Weights of a small transformer language model: RMSNorm before each block, 7054 steps.
Each number is 128 + 24 x the weight over its row's rms, rounded and kept within 0 to 255. Layers, rows and columns count from 0. The size above them is the row's rms in percent of the matrix's.

# layer 19 MLP down (transposed), 704x256, rms 0.0859, rows 133-150, columns 128-255
size [103  99 103 100 105 100 103  98  93  99  99 102 100  98 101  94  98 104]
[[170  85 130 153 109 143  96 175 150 168  68 139 121 171  90 177 151 123 146 120  89 141 126 112 117 120 113 107 134 110 158 123 146 146 128 111 117 127 140 146 114 144 115 125 124 107 101 149  93 158 139 138 129 112 119 113 159 117 138 134 165 133 124 106 137 116 106  96 118 136 149 127 155  95 186 122 139 146 148 112 146 115 170  70 128 161 104 104 128 131 126 126 119 135 147  64 100 118 119 116 178 136 145  92 130 135 103 159 127 118 138 100  89 162 131 134 114 149 137 165 121  90 124 145 160 132 126 127]
 [ 99 158  79 152 134 136 169 150 189 156 118 107 127 135 109 105 131 138 142 112 160 151 153 124 110 153 143 113 117  82  92 154 114 145 101 173 137 123 139 133 117 156 116 156 139 124 120 153 138 148 138 199 125 127 125 139 142 153 177  75  94 131 149 133 148 156 124 163 125 134 120 142 156 176 106 157 134 148 124 119 107 131 128 106 120 186 164 135 136 156 138  97 104 156 165 109  96 147 140 142 106 137 143 124 103 127 116 138 130 121 128 175 107 149  90 179 159 149 150 110 123  92 133 123 105 141 115 101]
 [112  91 135  91 122  94 162 162 154 120 155 157 107 144 136 104 141 135 131 169  81 144 122 151 136 143 125 153 139 113 159  93 136 138 108 152 148 102 101  98 156 140 149  83  93 136 133 115  77 159 122  85 111 131 121 109 115 145 166 135 123 132 144 155 134 127 146 132 133  96  86 135 128 162  91 143 156 141 112 104 116 154  67 127 129 122 118 125 113 147  89 119 161 124 105 141  84 116 139 131 128 105 130 102 213 124 132 135 121 121 119 179 113 152 134 161 135 137  88 121 100 122 134 141 145 132 150 112]
 [156 161 143 130 108 140 117 139 133 162 151 149 130 149 122 125 146 166 130 155 112  95 131 140 114 118  87 136 153 147 108 159 113 123 129  71  99 101 124  85 147 168 120 122 100 148 116 142 153 143 140 122 156 153 146 132 133 136 134 140  89 136  94 141 116  58 111 122 132 125 102  81 136  82 187 128 127 119 130  92 147 118 155 152 136 163  99 116 102 150 164 124 119 107 143 107 133 112 125 157 173 126 141 102 162 152 136  90 136 155 128  83 142 150 161 163 147 127 130 116 102 110 120 120  98 139 142 161]
 [116 135 149 146 134 158 131 148  93  91 135  97 164 128 173 150 135 118 122 190 126 149 132 131 141 107 138 110 135 151 143 129 162 113 145  88 137 142  77 106 159 144  88 105 143 193 125 164 159 127 120 145  90 147 139 162 123 100 127 123 179  94 123 161 115 135 111 152 153 130 149 116 146 164 109 155 118 108 103  97 143 136 156 182  86  98 140 118  99 139  98 144 137 123 127 140 141 165 137 140 162 158 134 133 121 133 104 117 150 134 103  94 143 145 126 112 122 122 130 147 152 115 116 131 112  95 130 116]
 [123 147 153 121 135 120 112  67 111 112 100 161 130  86  59 147 167 141 160 163 111 128 116 147 100 122 124 121 159 114 107 127 153 134 128 151 131 142 105 154 130 107 145 122 112 132  77 122 139 114 143 129 122 105 132  80 114 136 125 127 149 137 155 151 147 113 163 108  86 116  94 115 149  64 117 121 114 134 142 132 139 137  83 129 151 107 152 120 127 118 121 108 121  73 119 146 159 127 113 155  83 108 116 117  75 125 112 134  87 164 130 107 158 125 105 132 120 117 138 118 115 151 132  84 125 126 152 132]
 [171 101 122 141 143 114 108 113 125 142 167 118  97 106 103  85 117 169 121 132 110 104 141 124  87 128 116 124 137  98 164 107  87 157 101 135 146  96 147 137 105 182 115 158 151 148 148 118 106  87 140  89  85  95  99 136 107  92 120 149 129 103 131 126 160  94 113  97 115 128 160 127 134 120  86 164 153 157 141 149 123 146 119 143 147 144 137  73 129 105 150 108 105 102 124 102 136  78  87 117 129 143 169 131 107  91 147 148 127  79 135 129 148 134 131 170 145 152 113 148 164 140 108 125  92 118 127 114]
 [114 130 143 176 121 111 162 157 137 143 154  90 154 114 120 128 107 131 164 142 180 159 131 106 154 127 126 142  83 111 173 109 143  95 153 119 138 124 128 138 157 149 109 148 118 127 131 148 145 139 113 105 144 105 122 131  84 129 140 135  89 137 144 108 153 150 157 123 135 138 170 143  94 139 153 147 112  91 105 123  91 105  84 113 134 118 144 111 151 113 141 125 109 119 118 137 169 106 134 116 171 122 138 129  89 178 117 105 132  96 111 119 193 123 116 112 136 131 147 160 104 161 126 113 106  96 168 144]
 [155 133 123 120 151 132 125  99 123 116 147 132 149 138  96 129  97 124 131  98 161 161 160 115 121  98 135 120 138 152 170 107 137 131 143 145  79 125 139 153 113  86 133 126 134 158 124  78 158 114 140 155  95  98 150 130 139 119 112 156 150 120 103 133  91 122  82 156 117 153 141 160 107 110 189 125  86 116 145 156 141 123 143 154 141 130 111 111 136 121 143 143  85 131 125 129  68 158 122 105 136 117 128 119 129 149 114 134 145 106 123  93 171 125 134 115 175 145 105 110 149 177 123 101 155 131 126 120]
 [176 149 117  75 152 100 163 116 140 112  72 140  92  77 148 110 153 157  81 117 113 131 140 136 101 136 149 151  82 122 149  88 134 195 132 153 154 115 156 132 129 114  67 115 117  92 115 134  97 139  87 121 100  66  86 109 109 122 125 172 147 137 119 120 130  94 107 141 138 181 183 108 127 113 142 138 120 117 131 104 139 106 107 112 109  93 107  89  52 128 101 119 162 130 179 108 139 106 137 149 144 116 123 135 135 160 161 101 132  96 127 133 150 153 157 119 131 140 130 119 107 154  93 158  86 114  95 179]
 [103 126 116 119 139 118 116  72 115  84 152  98 130  96 130  70 185 122 116 158  66 112 114 108 120 105 137  90 129 114 146 126 143 157 150 160 122 167 121 122 170 147 142 160 130 171 140 146 139 139 142 136  88 160 115 131  86 136 130 124 120 157 146 140  89  94 170 135 114  97 130 160 105 127  94 153 160  83 103 110 124 134  89 110 138 126 129 125 106 138 138 142 172 108 127 159 165 141 144 119  74 132  93 148 147 115 117 162  75 146 151 138 162 115  99 137 118 131  91 118  97 126 104 163 142  90 159 109]
 [123 102 110 115 128 130 124 108  94 106 114 104 118 141 137 101 113 115 134  97 153 100 161 173 155 167 127 104 108 124 126 158  89 167 164 102 129 144 158  93 181  85 138 153 102 129 134 157 122  55 109 143 101 121 128 120 179 144 143 137  92 147 105  97 139 107  99 112 132  82 109 126 129 114 116 121 103 161 127 158 121 137 143 122 132 158 116 153 123 146 107 105 108 122 100 120 121 135 105 129 130 166 125  72 128  96  97 144 138 127 155 128 107 129 180 149 136 144 134 115 103 131 146 116  75 172 137  95]
 [166 106 131  84 120 146 117 133 102 124  90 107  82 143 165 120 144 106 107 142 154 129 125 108 128  91 116 140 162  97 160 105 142 153 118 105 141 139 143 141 214 145 141 148 148 177 129 142 172 137 186 134 153 144 152 110 132 139  93 102 124 141 156 114  95  95 140 145 133  66 120 113 126 104 127 142 115 156 150 110 112 119 205 100 172 106 156 119 134 118  96 154 118 130 131 135 145 122 103 156 157 130 123 116 113 143 129 143 120 137 132 114 129 146 151 138  95 148 147  78 130 129 115 163 158 120 149 118]
 [112 170 133 140 156 127  93 114 124 147 131 126 174 113 164 142 104 125 121 138 101 158 155 160 135 114 137 143 127  98 118 136 137 138 139 125  85 133 151 158  89 159 139  91 106  81 202 109 104  83 152 164 107 171 127 139 147 117 144 131 173 125 110 117 129 172 101 131 122 122 109 133 148 172 109  92 111 134 104 146 104 115 118 119 156 135  78 138 126 187  81 148 125 105 130 134 144 116 148 125 126 158  96 138 171 111 102 105 153 115  99 113 171 130 121 138 109 129 142 146 125 113 140 123 122 133 105 131]
 [129 171 106 128 148 154 136 133 150 149 178 164 129 163 137  93 115 123 112 168 130 134 126 145 128  95 135 117 149 120 129 131 159 148 111 163 124 128 123 112 150 118 130 139 152 132 122 139  88 126 117 132 139 130 133 108 104 157 151 163 155 101 146 143 127 142 125 125 183 125 149 115 125 118 136 125 133 113  93 110 124 121 158 126  93 117 179  95 146 167 134 157  98 164  86 127 169  75 110  96 138 148 104 173 131 103  98 123 118 151 184 147 110 114 101 150 107 147 138 113 120 168 114  93 114  86 101  82]
 [160 143 139 158 124 180 141 155 137 148 125 137 100 125 195 130 135 116 134 125  86 125  97 123 106 160 160 128 147  95 113 145  82 123 137 202 119 202 117 110 126 123 112 117 104  93  80 107 164 119 129 117 120 156 116  99 103 140 107 104 155 137 145  91 137 102 121 159 115  99 129 100 131  86 147  94 101  96 118 130 139 155  97 101 173 160  98 181 115 112 115 146 145  93 170 119 129 119  81 133 131 109 123 100 109  99 123 158 156 141 144 159 123 146  99  96 128 161 138 109 112 134 140 126 116 106  87 143]
 [113 103 164 127 178 134 125 134 156 153 153 119 126 135 153 119 129 135 153 110 122 117 100 112 115 131 145 145 144 126 141 120 141 121 140 147 176  80 113 158 107 111 120 130 115 133 136 101  95 104 133 129 113 126 127  79 129 111 148 109 144 169 187 164 100 157 137 136 144 125 158 112 120 139 133 115  97 142 150 155 103 115 125 116 140 164  98 110 114 131 120 164 124  72 165 123 109 149 186 118 137 151 130 137 155 131 110  98  97 104  91 149 110 140 145 148 148 152 193  98 121 144 166 131 140 103 110 184]
 [149 114 139 107 155 103 165 121  90 118 138 150 136  77 132 117  94 124  91 125  72 132 112 103  74 131 142 133 146 118 148 142 131 121 103 141 106 142 144 127 121 148 107  96 136 106 134 134 117 119 157 154 131 120 130 127 161 122 111  65 150 142 138 135 142 129 138 155 130 148 129  99 180 128 161 147 122 109 154 150 141 117 127 124 147 117 140 158 117 102 125 130 172 155 142 140 127 127 104 134 104 112 131 155 168 165 105 106 100 147 116 122 145 153 121 106 113 111 139 116 104 103  96 109 173 102 121 131]]
# layer 19 MLP gate, 704x256, rms 0.089, rows 134-151, columns 128-255
size [ 94 106  97 106  99 102 104  99  98 102  99  97  98  97  95 100  96  97]
[[154  86 119  97  95 115 132 113 130 101 118 113 122 127  93 122 156 111 160 175 115 103 115 115  69 149 128 144 118  71 117 146  92 108 111 137 141 126 121 131 146 130 160  98 133 117 113 146 130 117 128 129  99 125 106 143 122 114 119 158 134 138 121  85 171 121 151 123  97 139 119  89  92 120 109 129 108 104 155 129 124  63  94 123 105 118  92 170  89 131 142 161 178 123 116 118 117 105 141 153 105 117 126 179  97 148 125 141 137 133 117  92  83 184 106 122 171 152 101  81 149 160 152 105  95 110 174 109]
 [120 157 124 166  74 152 134 147 132 124 101  97 147 115 115 120 116  91 115 100  79 114 134 138 115 113 130 163 122  86  94 111 152 141 131 133 137 135 132 130  83 151 135 146 170 124  80 106 161 140 169 116 115 182 139  95 129  97 139 140 141 103 136 141 117 173 169 138 125 125 156  93 174 151  93 121 102 162 109 159 155 152 123 113 149  96 131 118 167 139 127  67 125 116 175 103 138 127 111 175 119 117 111 134 128 148 158 183 114 138 128 132 121 108 130 124 132 148 138 147 114 117 164 152 100 113 108  75]
 [112 138 136  69 151 132 150 115 154 126 114  76 114  98 112 130 159 144 133 135 147 132 116 184 108  74 143 109 172  98 150 142 117 109 126 176  94  95 130 144 158 111 140 116 143 139 155  74 147 111 141 145 159 172  90 130 124 159 121 101 113 114 123 105 160 164 131 170  65 152 131 133 141 147  75 135 133 139  90 126 114 117 106 113 121 111 125  78 124 157 127 115 143 123 150 120 157 125 121 111 101 116 149 161 126 158 148 129 128 143 150 135 146 112 132 106 106 116 135 158 124 113 102 141 173 142 135 103]
 [122 107 173 154 117 111 137  92 110 138  60 150  90 103 120 132 152 114 149  89 130 147 134 165  95 161 123 117 156  95  99  90 134  89  98 105 146 175 122 136 116  95 134 160 109 109 131 130 122 106 132 137 118 155 169  99 129 121 122 126  92  90 154 150 103 153 141 117 110 124 114 133 117  80 147 137  91 122 107 148 149 115 125 115 168 153 138 141 127 100 159 113 136  93 126 143 112  93 149 157 122  95 161 129 119 122 155 135 110  89 136 124  95 118 100 136 153 121 165 120 149 114 117 184 122 124 125 132]
 [ 59 118 101  98 126 107 120 107  68 108 124 102 104 155  75 139 120 110 159 136 187 101 120 146  96 128 165 109 129 118 143 153 142  95  81 155  94 180  83 112 111 114 112  92 181 114 113 126 133 114 132 109 109 113  93  86 120 153 153  95 155 147 149 143 129 108 176 137 137 102 110 107 153 153 107 139 102 128 164 116 119 123 102 116 115  92 110 109 173 138 129 141 140 167 146  86 112  99 154 159 118 112 186 113 110 155 121 118 103  98  92 130  70  82 113 138 147 144 119 139 150 108 132 121  96 148 114 136]
 [ 99 124 132 158 134 129 131 132 105 131 145 131 139  79 172 154 150 122 152 139 140 151 152 130 124 131 134 138 133 101 105 125 116 112 143 147 118  78 120 155 126 137 149 149 157  86 135 109 119 150 155 108 145 113 130 136 124  95 137 138 147 164 140  81 123 127 122 161 112 132  91 100 110 131 116 144 128 111  85 106 128 115 102 123 196 115  92 128 145 110 123 134 188 128 138  97 130 130 130 151 126 144 132 105 123 135 168  96 122 108 124 123 110 115 126 121 149 112 128 137 149 110 109 140 147 161  97 166]
 [143 103 114  77 138 125 124 110 138 147 103 175 116 146 160 115 148 116 146 102 145  94 170 127 117 139 185  90 101 161 118 142 125 111  92  98 140 100 123 152 141 143  97  95  98 132 107 110 128 118 127 157 145 115 104 146  86 111 115 135 168 133 162 143 109 143 154 142 161 122 141  79 105 147 118 129 143 106 121 115 129 162 169 128  99 125 105 162 117 202 127 144 155 112 131 133 116 113 149 150 126 102 183 111 135 141 158 139  95 105 112 142 133 141  77  80 129 150 107 134 110 137 134 119 144 160 100 121]
 [157 158 144 155 108 110 129 125 178 118 128 135 144  96 136 132 136 126 119 101 160 142 143 165 115 121 123 178 155 107 116 110 145 110 103 116  77 130 166 116 142  89 136 107 159 147 100 134 133 159 119  98 128 163 117  63  95 123 131 148 174 143 132 162  99 169 126 165 153  82 124  93 122 136  94 148 126 112 128 118 168 120 145 130 115  81 132  82 121 123  99 106 115 145  97 124 102 110 119 123 119 114  95 170 136  98 119 125  84 100 145 166 104  97  98 148  90  84 134 160 100 112  84 135 180 158 139 114]
 [131 113 182 174  85 102 123  65 131  96 100 146 110 116 133 174 158 115 124 111 102  87 140 140 132 133 171 125 132 110 119 130 146 139  87 138  86 111 151 139  85 148 152 123  97 166  88 140 152 136 155 128 124 155 128  99  81 104 118 124 124 169 148 154 127 142  93 125 114  90 105  74 140 108 175 118 132 106  98 130 135 136  73 135 124 132 113 174 108  95 141  94 142 115 146 100 119 156  97 132 118 123 103 117 123 119 159 158  76 119 107 123  76 115 127 124 153 123 166  83 101 156 117 114  97 143  90 126]
 [142  98 167 141 134 134 173 131 141 146  96 129 140 112 134 126  82  97 148 125 113 103 141 195 114 122 134 147  88  97 109 148 151  72  65 147 126 158 116 125 112 126  93 146 122 117 155 134 166 130 169 182 154 120 121 119 141 141 139 125 119 103 138 105 154 147 163 135 139 112  93 132 150 130 126 105  83 168 141 118 126 136 128 160  90 101 153 110 130 163 120 145 104 154 148 148 126 124 151 135 106 128  95 130 139  89 165 173 187 107 150 157  86 108 122  95 132 141 146 139 127 158 185 103 169 149 168 125]
 [140 125 129 128 122  77 157 125 152 138 113 145 148  99 126 150 137 149 118 154 139 178 108 186 137  96 137 144 124 110 150 138 129 131 137 103 120 131 140 118 174 113 120 126 131 112 120 178 166 122 147 118 144 121  85 122 152 143 105 132 151 154 169 137 169 141 139 146 135 156 107 132 148 141 141 115 130  73 134 123  92 109 122 129 109 149 121 138 166  78 107 106 108 139  71 136 165 158 164 139 101  99 142  90 135 111 166 114 127 133 130 124 126 125 126 132 156 129 117 155 154 155 152 134 155 157 163 111]
 [141 118 135 154 117 147 165 131 149 140  98 138 166 154 148  97 102 170 164 124 148 132 121 145  84 166 122 167 131 130 137 118 139 129 112 134 100 130 159 129 162 101 117 165  71 101 168 155 115 207 133 131  89 129 125 149 126 134 110 133 140 100  92 111  81  70 154 128 140  98 135 122  68 113 139 127 160 103 128 106 180 120 137  96 120 117 166 109 150 137 123  95 105 109 100 150 121 139 133 184 113 118 121 157 132 111 130 139 134 153 110 135 102 119 112 114 106 105 170 125 143 151 130 126 165 151 132 128]
 [165 131 133 154 120 130 135 111 142 103 140 169 106 140 148 132  80 139 181 148 161 138 122 115 136 130  87 127 156 132 113 164 167 154 145  98 130 126 103 135 105 122 130  84 122  92 147 148 165 161 130 137  92 112 108  85 121 142 104 131 100 137 116 161 114 126  98 149 127  98 113 122 134 151 116  89  94 126 117 153 135  84 104 110  91 166  96 151 164 187 106 115 116 119 168 136 147 117 138 125 109 100 122 100 123 164 122 127 155 117 124 100  86 136 117 117 115 147 142 105 135  95 123 126  89 118  60  86]
 [131 101  86 124 135 111 130 129 107 115 131 124 121 150 113 125 148  92 149 136 119 141 134 151 102 141 135 108 151 157 139 162 135 116 147 137 130 151 154 126 114 114 106 118 140 185 151 156 119 134 132 114 142 133 119 122 139 112 140 103 134 136 151  89 118 135 129  91 113 105 126 124 153 133 151 102 116 141 120 108 146  44 123 139 147 153 126  88 156  93 134 117  69 128  78 148 163 178 101 165 129 115 146 130 132 141 175 112  68 172 134  99 121 127 153 163 122 172 141 130 116 116 137 122 138  83 175  93]
 [119 126 121 155 120  76  91 163 129 165 118 100 111 147 155 123 119 127 132 145  66 129 112 130 125 156 116 119 184 140 140 108 127 128 117 160 136 142  99 144 123  94 121  86 130 144 155 105 128 161 168 105  83 159 123 115 103 161 118 129 115 103 140 129 152 148 107 111 116 156 127 135 118  97 131 128 147 126 150 130 127 133 151 118  86 153 145 115 105 115 116 110 110 116 111 133 111 145 105 111  99 112 117 105  89 124 133 114  85 129 140  66 142 129  94 141 113 138 118 161 141 150 122  84 141  93 107 141]
 [127 149 144  66 154 162 138 148 125 125 136 120 121 113 164  92 156 116 146  99  91 137 185 146 155 133 145 126 131  60 152 118 147 133 123  83 161 111 138 112 175 121 149 173 125 155 141 120 131 132 159  99 148 141 143 169 151 135 140 169  51  73 132 132 137 152 130 130 138 100 111 137 119 155 128 143 113  92 166 171 160 122 145 151 170 142 149 145 100 128 109 128 112 115 139 115 152  88 149 139 118 100 117 105 170 108 161 145 182 156 107 148 122 122 101 137 134  94 156 116 139 117 152 112 114 119 122 104]
 [137 124  97 116  71 136 138 158 122 123 151 125  61 146 152 135 159  98 139 107 113 117 129 131 111 129 135 161  79  63 164 114 135 130 137 129 144 159  98 133 172 130 127 108 119 108 152  98 123 126 187 141 145 149 130 169 122  74 120 152  87 104 139 152 122 140 127  97  70 153 117  89 131 164 137  99 139 114 104 124 130 167  84 132 151 106 147 132 132 142  99  79 120 122 106  94 138 133 140 155 109 137 137 150 111 130 132 131 150 144 129 115 101 127  89 108 137 130 120 123 108 108 167 101 153 110 163 127]
 [161 127 118 168 135 106 108 164 104  86  94  96 160  73 134 115 159  75 126 142 146 106 135  85 115 121 158 102 160 130 165 140 160 119  98 109 137 123  96 136 146 103 133  87 149 157 139 119 155 124 138 107 168 151 123 137 141 119 124  99 163 140 128 118 163 155  94 141 176 109 103 115  76 124 114 144 101 134 152 109 155 118 133 119 111 176 133 145 121 135 112 116 129 132 115 115 122 138 151 132 136 121 141  87  99 147 115 159 141  53  81 117 152 125 137 125  98 115 155 138 153 110 142  86 126 113 119 149]]
# layer 19 MLP up, 704x256, rms 0.0892, rows 134-151, columns 128-255
size [101 102  99 106 100 103  98  93  97  98 104  99  98 100  94  97 103  97]
[[118 164 162  91 122 139  68 134 134 175 104 101  98 129 102 144 110 141 115 136 115  98 127 142 109 111 121 109 132 133 149  75 125 129 152 155 126 139 154 127 132 144 113 132 133 163 117  77 131 141 138 153 142 121 129 142 109 123 104 138 110 166 131 196 118 149 104 116 130 139 142  72  88 108  78 157 148 128 124 122 128 124 117 132 119 120 113 107  99 183 139 144 116 150 154 103 167 186 186  97 172 102 116 163 145  82 168 143  84 125 109 132 125 167 133 130 159 140 163 145 184 101 129 126  99 145 127 125]
 [107 118 130 109 119 168 107 100 114 109 105 145 132 119 163 143 105  92 122 139 109 100 131 139 110 174 157 128 144 124 117  94 104 107 158 103 168 142 115 116  93 147 116 123 147 167 142 176 124 161 120  92 102 160  99 137 130 162 152 158 168 144 120 108 134 133 118  98 116 149 145 114 163 128 128 128 147 143 157 124 118 103 133  99 111  82  95 117 104  75 147 137 137 120  98 176 134 171 159 112 153 168 106  80 153 123 164 108 132 140 110 157 147 122 119 136 171 142 130 113 118 123 123 173 152 155 140 119]
 [146 136 106 103 126  80 159 122 128  82 124 135 166 122 123 165 180 134 107  94 131 146 108 112 150  86 125 115  94 127 131 128  72 121 166 114 118 150 136 109 120 129 124  76 101 109 121 114  88 136 158 117 110 146 125 166 164 103 137 147 104 167 168 136 122 145 104 147 145 129 125 101 159 123 159 127 103 133 142  82  75 120 104 111 156 162 127 125 100  88 132 108 105 150 103 135  86 104 100 128 138 129 130 145 125 135  98 145 142 110 107 110 130  75 138  99 118  77 186 118 147 179 103 126 144 128 126 132]
 [ 80 141 130  86 115 132 158 151 142 130 149 114  93 110  99 107  68 153  96 127 125 105 120 100 105  90 113 145 106 122 125 141  87 135 131 153 155 108 155  84 136  93 141 121 133 170 114 160 138 106 132 109 118 100 138 116 124 116 137 133  88 143  98 124 116 104 126 141 112 150 149 145 130 119 104 117 152 133 108  94 141  98 167 132 143 140 135 119 113 135 126 164 138 121  62 113 132  88 123 119 149 156 174 126 109 116 130  65 168 110  98 158 154 136 160  99  39 140 115 147 103 117 136 143 146 147 154 121]
 [102 129 116 147 134 115 139 114 134 110 143 127 137 125 117 142 116 162 107  61 103 148 133 148 157 175  76 134 107 134  98  85 134 113 145 153  92 127 113 125  83 154 129 139  93 146 119 146  98 123  97 150 120 138 135 163  87 120 150 142 119 128 105  96 131  97 146 141 141  76  96 157 134 141  89 147 129 114 152 125  85 156 102  98 137 172 146 146  83  91 108 169 143  72 110 106 121  62 128 149  99 151 129 124 139 120 126 129 129 130 127  46 136 141 160 107 118 124 108 185 110 144 167 114 136 148 150 154]
 [109 156 145 150 147 132 117 120  99  88 171 146  90  98 133 112 116  85 154 119 128  86 128 111 127  79 116 132 118 101 156 121 115 104 125 144 161 166 111 146 161 117  82 133 159 127 132  85 113 165 139 147 156 155 137  96 102 148 135 131 155 108 109  89 111 169 148 103 123 150 157 148 161 117 160 146 115  57 124 174 118 133 146 161 100 106 104 104  98 153 142 192 141 104 125 146 151 118 119  82 107 153 163 104 161 166  68 124 122 151 105 122 140 125 142 158 145 131 125 127 101 133  92 149 130 105 137 166]
 [147  99 146 130 161 121 105 120 124 115  93 145 123  90 132 112 110 123 109 154 144 105 109 117 128 118 149  87 155 127 140 161 157 147 167 138 141 123 149 134 134 111 189 125 134 164 149 115 120 141 148  90 129 130 148  94 131 122 135 141 113 106 147 148 114 145  94 118 174 122 146  89 140 112 104 102 189 162 100 157 131 116 159  87 115  98 126 140 137 118 117 102  94 117 123  89 129 126 142 128 113 131 102 127 130 149 135 133 133 132 129 145 117 123 132 113 125  96 103  85 116 162 115  94 159 139 108 112]
 [177  96 131  81 157 103 147 142 141 138 133 171 128 107 145 131 104 108 117 104 123 175 177 126 137 174 129  64 133 134 108 136 144 165 130 128 123 136 110 120  97 139 113 141 118 134 124 115 159 131 148 122 167 134 136 113 113  90 140 126 180 135 109 134 133 106 119 112 150 173 163 140 114 145 135 138 133 111 119 124 117 138 157 146 115 139 136 137 140 190 108 137 161 121 132  98  97 116 126 138 143 139 133 154  94  94  94 145  49 141 117  96 137 134 117 149 127 158 147 117 126 149 124 140 158 150 114  78]
 [101 156 100 144 120 107 113 140 136 114 125 135 141 129 137 108 129  89 138 113 112 131 182  80 125 159 129 127 139 137  91 124 180  93 129  74  98 185 147 139 157 109 154 146 100 167 128 166 117  92 120 144 134 123 150 131 144 156 134 104 133 142 127 162 108 128  93 117  98 101  63 164 127 115 106 121 115  98 150 127 105 128 127 114 130 159 102 162 106 104 139 141  97 137 106 147 125 180  98 138 129 119 145 135 165  99  93 147 174 156 139 118 153 124 134 122 100 114 135  93  96 155 118  85  98 157 121  92]
 [137 177 112 106  99  88 116 168 171 170 116 130 118 111 163 115 126  95 153 149 121 181 147 144 122 149 145 124  96  98 157 124 131 153 105 174 106 125 113 108 143 107 140 134  59 188 132 110 129 162 150  97 125 142 109  96  97 132 115 131 120 147 125 128 116 113 112 142 132 144 154 146 136 102 131 144 130 130 152 127 112 147 102 169 117 155 152 167 141 142 114 118 135 155 139 116 113  91 106 165 107  97  99  76 144 105 108 163  89 110 153 138 133 110 158 137 113 139 133 192 144 158 122 124 161 143 115 142]
 [132  98 177 124 131  93 167 121 124 126 114 143 143 137 109 101 144 166 156 104 123 156 115 121 149 137 158 169 124 151  96 128 166 134 143 128 118 120 168 139 145  69 117 112 129 100 126 141 109 139 136  94 159 112  99 128  85 128 108 117 117 127 118 110  99 148 105 120 140 107 188  86 137 132 170 113 115  86 145 146  88 136 125 100 106 137 114 150 113 101 140 115 120 132 124 126 173 136 145 122 141  96 129  59  98 101 180 145 152 146 149 114  98 142 138 141 148 154 150 141 131 131 107 166 162 137 103  92]
 [138 119 102 154 134  60 160  74 113  95 135 199 138 117 150  93 137 145 139 101 139 113 168 114 117 141 180 135 115 135 132 114 162 100 137 150  89  97 107 120 103 150 137 103 130  65  78 168 134 143 144 130 144 109 110 146 134 123 140 109 104 122  89 121 169 136 108 125 141 106 136 120 109 105 121 162 108  88 127 112 168 104  63 122 137 139 162 116 132 151 119 119 109 168 124 137 119 152 120 121  98 143 145 144 155 141 128 159 153 119 124 134 134  87  99 121 129  99 107 139 139 105 157 184 117 164 151 119]
 [109  86 153 119 149  92 121 164 162 144 112 101 121 176 104 151 127  93 132 183  97 123 141 133 117 145 159 120  91 155 150 127 120 141  80 146 150 140 127 129 101 123 128 151 113 132  97 135  81 174 168  84 122 134 125 129 134  73 131 129 116 130 104 161 124 110 113 129 133 140 148 129 118 112  86 120 130 135 140 125 169 154 122 137 132 103 164 104 127 146  78 125 119 137 136 144 122 130 129 134 145 102 146 157  87 125 109 161 133 133 134 129 128 111  92 101 102 129  93  89 160 116 149 153 144 121 161 161]
 [133 130 108 134 151 124 103  62 129 116 141 117 141 142 153 138 123 127 154  97 182 176 108 128 161 135 139 137 116  93 108  96 129 116 121 125 120  99 102 105 134 138 135 119  93 182 130 147 147 106 135 169 141 177 122 132 131 135 136 128 144 126 116 112 130 173  70 160 117  99 136  98 119 138  98 129 147 140  72 149 123 117 136 129 155 130 129 109 119 122 173 179 127 154 125 103 125 156 122  85 110 117 114 135 179 157 105 137 127 139 134 120 138 141 176 130 152 132 162 102 105 151 143 128  78 143 117 121]
 [113 101 114 148 118 145 143 115 105 170  86 142 104 121 118  96 121 119 128  79 121  95 128 123 174 119 122 144 109 130 100 100 138 103  85 132 130 165 104 110 110 175 126 134 141 155  89 149 123 120 111 105 112 132 153 135 114 130 101 139 135 128 149 145 113 109 160  94 148 105 125 129 158 135 195 167 165  94 155 115 175 114 138 105 114 158 110 193 107  89 154 115 118 135 120 165 116 121 102 139  95 130 122  54  94 101 130  79 131 143 114 181 155 158 108 129 146 102 132 103 141 163  99  90 144 159 135 119]
 [150 153 153 136 143 150 121 126 119 123 111 113 139 147 163 164 128 137  83 126 120  91  86 125 121  82 122 136 124 151 188 106  95 149 110 139 169 125 133 124 132 125 152 140 108 107 145 137 101 150 118 171 105 130 145 168  96 165  85 108 113 160 150 110 112 127 126 129 140 137 130 128 139 192 126 174 101  96 114 109 152  94 160 153 119  94 133 163 105 173 159 129 127 153 131 142 147 151  96 117 106 124 168 110 124 127 130 150 189 132 131 111 132 142 170 116 108  92  87 145  72 151 133 151 129 107 166 139]
 [151 135 105 121 130 153 136 111  97 128 145 166 152 134 151 137  96 155 142 119 108 141 128 153 112 146 151  98 164 125 134  90 129 100 158 152 112 127 132 124 132 151 113 119 127 129 116 158 140 120 145 112 103 166 125 115 139 104 144 146 124 136 141 124 123 142 110  85 132 155 192 133 122  93 104 142 119 160 139 117 172 136 132 140 140 166 129 125 117 118 139 125 120 105 146 124 136  95 127 100 127 130 113 144  96 144  85 121 165 150 135 130  99 130 135  88 121 125 156 119 148 102 147 133  76 133 117 135]
 [128 135 112  83 156 143 154 151 147 124 119 103 165  88 108 127 145 113 112 104 109 135 104 120 117  88 133 152  93 165 196  90 132 149 140 128 147 167 121 122 154 140 104  84 142 137 167 144 150 130 124 186 106 102 136 122 132 148 138 131 171 112 127  49 128 110 118 114  95 147 181 145 134 115 117  90 114 112 125  80 105 105 110 162 133 105 135 153 119 103 105 192 136 119  82 121 115 139 141 155 134 150 103 104  92 131 112 134 177 136 118 123 134 137  94 117 132 111 141 135 138  79 129 183 116 137 144 117]]